Weights of a small GPT-style language model, trained from scratch on English Wikipedia: biases, a variant of Adam for these matrices.
Each number is 128 + 32 x the weight over its row's rms, rounded and kept within 0 to 255. Layers, rows and columns count from 0. Numbers have three digits each. The size before them is the row's rms in percent of the matrix's.

# layer 2 attention query, 192x192, rms 0.045, rows 0-67, columns 0-95
063:101132122144089172129134137155067125062129134169123095104132113100152149124144170141131106035077145109127090132158104167162088136109186107106108213135138131130130187127117132164082169114082126124119140124091170135164080112113120150153122125119116185163146104110137164091071129151112178146
069:116130111183160121124142131126137128148102108115175123127139118202092124171120158104125123151132098132139174132141109128163130150137105170145185141133096136148163105058059140130141148116156091133166114132151069181198101096161083155126162082177074150126158114172149118120091116164138132098
075:080120144094148166164096124125119157122223103170090179137120110117096214067090165169094166142112196105122096189144119121122128119101144130083135109131178111195062133107131092146158114161116125113126194112158096082080117120100115126161139141099160138133149095185173079156144132140171167166
061:167215144120088135155151130155149144143106140151182112161112099165142101160136069085171088063189114142090135070091106134111103153185122173138150088163130114121148165115044142109088147068133110145149144167129130142149123127135163147103097160126152099160109154129081148059164137117127118094
065:127118089119142128117083128089071063145154121175067122112146117118158152125128138150097127124118112146184111138130182171100082109124063127103143050076139111079119231168102094119167106128163129109141105100141125154090189121075109115072143080129142171141189179141154141104126144123108117161
067:130175115086133143153124130160121145131020088108146101175148113124148076140184151131134134194140131188116113102106067099165087147148123096136128127128136107141151148141099185120079153044127134118096131144140121108123022151095146086188138109131112116137155167099086112131118142081124102148
090:110133131110152094119088117159096099073238106152081164109102134142101194113115104183091157106055141083150139161125158155136163095120116053140131158126148129203118139137127106117175117201093084128176151082074129072132122097094113117127146126098126169121087104137177125170092141159158152131
103:109101103093107083139094174147137107127106185154133176177140137136103042128154088123159073158228132143154127106147106098105117112043169151128080116209145182045107120089109124116102128142152115170113166081145128134162118168176123181197143142137136212134180176103068128148149119126139107176
065:145115184148192151110181131111176167146110147114087066145145179173108140148138137137111087142106160147134148119149121128095100119165129133105152102145169096189086134117135133098137123139180129104155195153157073119089122117112125166147103185094170081196124125169171090101095121161103147136
082:123127132107100099094099105142110106095103169157114154146106115115143064122141110117133134161182102143140179093078132101099197118067098103157086111183180123037142101112103129111103159127144121182077092064152136151171173148196112111139128112123077140150116189082074144189143151125105139141
077:127103103113151104114067122125096155052155115120122093135042115078156112068193147142079127137175130100121146116106120128166150068091077066150097128195129101104152114108073149144149170188052135089119152124117107101174105150107125087133114070160055175145075140087082159162158157151073145166
067:167158131128072123167125136118169161135080153089142094117119079132143089122154116151111125065157121129099141109076153139081116055182128176115105121164085102170160141128079152110186111095107121184084163096111138142152095143105190182105124167119166106129133183129099185089158097121151108225
076:135125165128108110106138160115156179188094125159108132123148105155107107133084127152126172152115109143101146117136123108128156182110144181106101087078112184128128139142187070128046156123143148135149131113111171116088110152161124098095096146074163071078170166119110192123172122082168138201
088:133103105178157154132112116100097132186161107169108078137138131133088218157127130103117141123156105134113172125152116148138156110107139120055143111113151167199121131111098123103130106171148108095148156146087142125081115099120116155072103160057161056224151168165168122149069110168083143127
068:089146152085110133169158117155182091075159136179104153105151172119097154129124093114077131165127110103129122110125152124138178085124172108113106148136213131113160079106179121106137092137160115078120176155155123139106135177183097066109094150126056134073151128109145084106121146108113143096
078:128123116175136185126190099098133097172140123145087127136186159120090168135074134134094090113120116181103123154161117152123160126129184165092114129136185111154108131131120078126098097115177150131117207155121135099081128145090108103087154145091136064232194123123162125109121122127129080132
063:121146118183088077156169135120132110117138087123142101148144123149119137150155091122108153107140097114157070106102115096075090145121219132108105061127112074092110185162081116181167110153164205109114125165102170133106111133126193132100107214119171121127171125175075170095089102169086116168
084:166094127139114146120149146101126117150082108144172062078152134141165007167149122119205114101193104183092074100120187125139099117173107175140172093140104107061095116130186154083102119081140168136082098111154144142167097148160104177143184115192166092100112122097085167110136131140138097102
091:152112129163082150115169103128139152175178090117138095137138141108117137204102121161103141082103101166103110195122126158131107128145129127134164074119114153149106114123127073118133077111168120128132161151149143123084128140115093146052144136094162043173141081145197099120097034141125091125
079:153192131114117141107147080140173167150193140169073139189100133084107188101125121140073096141067115152080150169195145145136171121122109159117131130113189154176154102081146082102087088140103120129092168159127139098091118085112105153116127117097162092180109115153150089183126081157101096125
067:142128068132085036110162121110091160162160172129049106133116141130061118165142145046062130114137094134083166152147146169135132078109124131116108126124122102167159132096076125133070178127116128142153076125108168109123154129158121093097113188120165075141083133136107142151098095125115112183
080:141191177157119166139166095116151189179131070134157109079133096115142192156115168100122114126054140131161158128112112178169071138199093156108179165075085116139139143147088137135126099158133116098181106156092107116122135089075127127077158126156119074159117110123202124103106137151126058086
080:097158126126135134151099168130123104130144106157137111048135152083129166048118143121091175101136131082181091115152104122160119132117132065137129100145138143124133177160093164139126148158063122095172132132121132141092161091155164066084116134107102115184145097125164086106147184123139117130
074:074149083095095132117115113139121080126109096137137149116091136111128070127152109074156134110167161114138122073142142096122122087102129112130123182179166116093187132128128130184146093160127140145076106116143106091106200202137161115098130115072121163120089101085095111170176129146117131143
105:134154089077160125146087144193112135121174131162103187149094139099127190079134082121134148093108119112135177121187098129107137154082082048119053185119163157196120148120113170128145133173110082129127135095116108093132128144084144098122086215054137174136123129112105154172130164120158175136
072:141135159178113150167133098092125130207148122125148111084170126137129157180098128138155149130088101150125126172133140117113124079197111161137154111098099143124057174137107097108128109108178118164121138149119147083137058125118153151082109168124157058208137090121156130076092072142177032056
107:106139130087130122140078150170090098120179062137114156127112153113060252117117101160107149105079146080122182145144126154117137156096104054126130170111124154221120139077107153122148109166092091150180167091119124126131101096096140084122103180053157142164110097154125151172106139164116132104
075:108120095112104118153115173116067127119145154108100071099111130104094120118150117107167131122182114127102086091133183101126164099073143031115157137179091071096180108122080112120152154120118143124133104104113121141139113138164169120150126080093125190132128118130104147145130126131121131173
104:133113101118170078092054187155114095116153184128108175155115116133083130110178110153162102109173137129150142138171118100118165101032165092129068137148146155112121123076102162101154133148157144129125167054158125128167162166151149142203081156078159207148186180101064109174135142112161152183
068:189114136157131172107105136124123093112071116177138140110118122177121108139176148086179160090139074181144159086133097155107136104155146130119126111065123131159100117135134145162114165110145119107159151126119104200175131091090151132135164157152167127161187161111163154090090142147135091187
068:193077125148138182106080115155171101122057117084160106178159127132115133110159140154105088145131135185085103117077122150140103096117091139135141146105127128124095109087126169122117145143159133135138184111149135144135140120086125113177129132158166069141154148103100147087168089061142112174
074:133090159132106119112166101089122163180134143133120146140161137152107182145090098143090157154154137203112114155164131140108144158135161158104169064131121121158142177137132121143162123084171139124158191178174132087102091093131122112124133184103221115167210104156168117123089099175124108137
075:140153120082098172096063152142137132080142127164138110183086130077184128124149180145123081136138099097170159093169171115110148123078115110126120170186069138099159110143137115073134107153107146108066093131148130157152122151138069107120138082131097137138059106084100132173167167143109147143
069:127118086113078134156146104112117126130082065132151127130079132069164119144135124100129131132195086125120101106127120077183153199094125134097151089193102155157152096157127091113162123106106115115083063154132166139111120151150152068114183125146144084183126166113080091167174159159088180138
079:126107149140096177101167057098117149130122150087139108123115119136095099183101096098124125141152091161155102169054123130139173089122116099142157098154138140091155083132069077146122095115108137135161109111149145139139078110145141178129154132145119058184090103168093133137056055185156089119
087:139103083100087117092091181145174109088115154148110172130153118120143086091142118156213137180137148110111123037138134142119141082102132152150060155114124130118194103124188187118125108168129133143129136075150136090111159177152159117202111142164144141106146189110095145136175162097166156191
086:134118133140091140129160115104158140174082086130137117141114114110089111092128112081118171133163156140136112132084102131152101169143155123090176053118114106087155134150106095172158150054110131133099114169143125162109113137141164161101117109084076121165204127105087127082163121136172111150
083:145132176140088078112148171099120120127162156151104136138145119172120140145115174122153137131094126096153067115105172134104092110137177103142147068087060099097085181159131152132134116080118142122118153119135124109121108145152163161121098120104151141112204117101182077030106049119153104129
104:105201160149117120121169088083130175158123098101149105068138117151131177150119133102124186128041127125138123162128128128120100117186091104127183135073133078174113107123141127169105134138127137086165063197071116090070155077120109137039109156089112065125093063162225139105084116129134105111
080:128160114129171163125182084158153178174150109120128164153120124142128158114152153124059063141136114089081165154144106159174158118109112143113081158151142150140176126158117120112135102156116149102069150138081144091078108120135117095123162151162138119127067062135094162193156130124105109126
070:120165126098181119151098162153095139097175127163180138083092170086164167112125157132142182155182173089135129145139144144133109157106100104134163150092155156172111134124140143121216180175063095144168074127069129145112142061131127099156177094152121130107103108124185145176110162145155151113
079:088101141075158114098070083142121140162172123106147094191105132140123078114144154131118101196178114166116117128128150132085132113096122150130081186158146092135135108144161139099101155133167109165098101129153122126178142103097111152141110096173119140054062123112045164150164175116117143131
101:122139169169119141142136126086142155187176057121096102140114119117088192149144131071077176068064126154105144158148167147113108112157141085071159117084130114176090171161121120169135092129160159083159139131105122134100099119119148154045075128063117093128158074126173098068090043142148110113
083:134160119126158157161102140152095135134206074202136135106144139043129197117074155146073120059118111087114182177184080148142132172138136156156156134085097176156107176136074064146154117113104124122146141157119138117099145129112156080071085120097132104149149142112131130124173134143127125112
087:149093166180103150124155079065136172186090098119119066097148112117118153172084144115149148109080121183125089104078094156134105106181121151116170095083111115151133146156145129150099117157147184090147108149122146112044140121174102145083123119111163032130104102148197125080096125105160088087
082:121157073088184107136076155165079113068147157193099173126160128123118130087121094169127115166150090096145145079144119173137123123032063130180128143123112149102144136085081099091109187155123145165136139097107100115179108215138117113219104149141186165150169152106059133192156116107132163171
078:097169049057151093135085166133102094060140163121127109129089143160123130128167132165099103106098157109084139071148168148154111116089135110136111205196146098116165130100113110102158111126093132126143110104098106098165140124119107090165173091167135205103043125112170112154149120151096168134
097:152107162188127126125121103073122127106077097140169087143150123134164122138119161076126144131145093156108075141071190131116073128184161117068187072119111133095110161188164108194148132100151191101158085164115124174132122139144098143076146094154133084120145123168146092047064074097103123077
089:115155110090153098138119143146092122093156194107102190163089141131161102113124103165097107148148164093197141134139125088130181127087112109180095196189123143103175088113135158130135130124109082156092088096128110123133141153130076130127147106154110192071092165099073179185188219157079152175
067:156106160133115143069139096148131143165062113133130115148140118160065118187127090103150092157177158200085140122112099096067133140180060164091194067151110123147122125092145183137125093121132110138150111161125175176094173106168115147119114153147103055163124109136104178119129125080139049133
068:120151120053137134182130120128144127119113120115107150100084124150121126090121167159109135142112119044173095100105167080113115159099149068112105176143170102149164120149132152108057159147090063157108103151108122134167086127164147078149172126117107199109079135161089090156122176182094168120
077:074113098113143074127120138129052160136177095160159129094105146131089116166125130128087116117158100090160165154136113115129197110060118074150130079135104104119144158115088128124166176124105104134075111110147135148163170161143120114110122129100132128109145145076084122161134140121106100174
078:149100161128119155117159148146145144133070170092168128140142086188153089093123115124166105163170164161130102099109120098159121109161151193166133121084149117089153093154175182142106110077121136142133138113130145130121143155154159112202178117180116183066152186111076185091129103094175175153
079:095152086094150130163096131157083070094162162157117140128120108127171104073070137155181114185134130058130126117142118132154145140105139143153117198118097102123197107104153143132116171148082155168145104094083142132099123152133092080136127049126106173059114172168042155177154156174124137145
074:132112158177108117149097099138168108075118116079161147105120074130134074100165127167130117149108163143146096150048099153106077110173107115171158129152070081115116161173123201140109164080109130121197109149160134150144107103096113170164121133216123162093127113142089125096127057111154143142
078:099103105086147103118080147148123113119171180099096147137125148121089143093171167155173167098167147130160152112163171109132173148069165098148115198177174133137117106105155124118117143137148124135116146140143126080150067166143121083168129153131185188116149152130104157173130132128121226125
065:128094155122093125113150165099177094171136159103159083098145124171120126150095142153182089135110143115113110135123108117114120147189181183074152065095092129138152116177152191122085099091159087152123141155164119140130141145155137196160109178175126136093169123134161060065167123079135122145
078:147129175121127133117154161095148131094064185105167131132145100165191101148160115097186119142116142139108124095134130155129113118159154176145130133161121128058178147124115166162123104060098158158184149155106125143136121167125144092170136076200120155136174162122100215141115118140125121145
082:080141087092141097147044157116119104083113184174053121125094150143125145137121134193163127100118158086118107152108116139118159134068167061096087137181115096143124161109133140149150168139115124115164127102145107166155110084128112127157118143105116159151146121122169079166123163150102160129
063:096156104116091135133116150108114088144089123176119088104072126145135075170122100096167116167176110107128112081134139116089180126067156081175144163167127124118198094131162103125126151096117146139134072113134063139109124162179132109128123119104111130139090215134087206129141167133161174163
076:116112103101137134101103131168118136138179164100089177164100164095112114116141107151130097111161117136132172111125118130110197176073131150171096171195143140109106139064129129078132097193126095130087188093114095129167132137125157129161119130132138178191090162137077152183184143137130184200
093:118095131061097166135059125155109111138189117158111168112110168079157181139090082214120140069131119101106127129176110163144199141099148104149137132146148178149118115079168076106172078173149102169127134119145130137106151152123134128110125129125139138133161159091132146129167163066139158124
101:129075114187111128117210080074162163184043152154156099133133127176136064159154146120137141145165127168106124084078115128128122156169189219119170084156115096079123091135140075153088131084160171143073115128132123136093137133103156178117195100144113099159118120118166126119116115121083084115
080:124168161169106200194175087101144160123098104132152058073102149131096168111088127130119128093082111137110131191085153096135119145183124120117169106148114102164141112154177109144166116132122173118145149169146118149077139118116100121046139119093103073098057062127200112097095091144091132060
164:124153152073122151143110181161117119129135153103165175174102138075124084135122125122081125153136166080105116090137153096142160186126162086211138190135116094076136100114181126095115102087047094186064131086082096134170140165129132079155186092181093147113094175142115155162133126132115184121
131:161141126105118098143152101113090111121172100188088152017128139153089164108113125097072115126118150060186126096095128099154127119118155078124107133127224077170170092181149154147162083148175131134180188140118129122088120095119147101136118175123176125126117139087158114144090166144155139129
119:097141094073133107151167139104101112143158108092097116081158107084161148161095114163121171117080119155121154145105163147157136166143109117218120186143096118131157109173176108201132133073143101139064068213106118139093117195158104147098098131149118161108099140110116146104175081103098193116
124:124127080146146133126160072116106123152082155137128103161138127188156139124189114146160152115120120187098107187150117126092133152111131131050076091130127116108124104103101159147186202136119136114186063141206135148126197143169115188098097114129118132134145110135083177098169132147101102116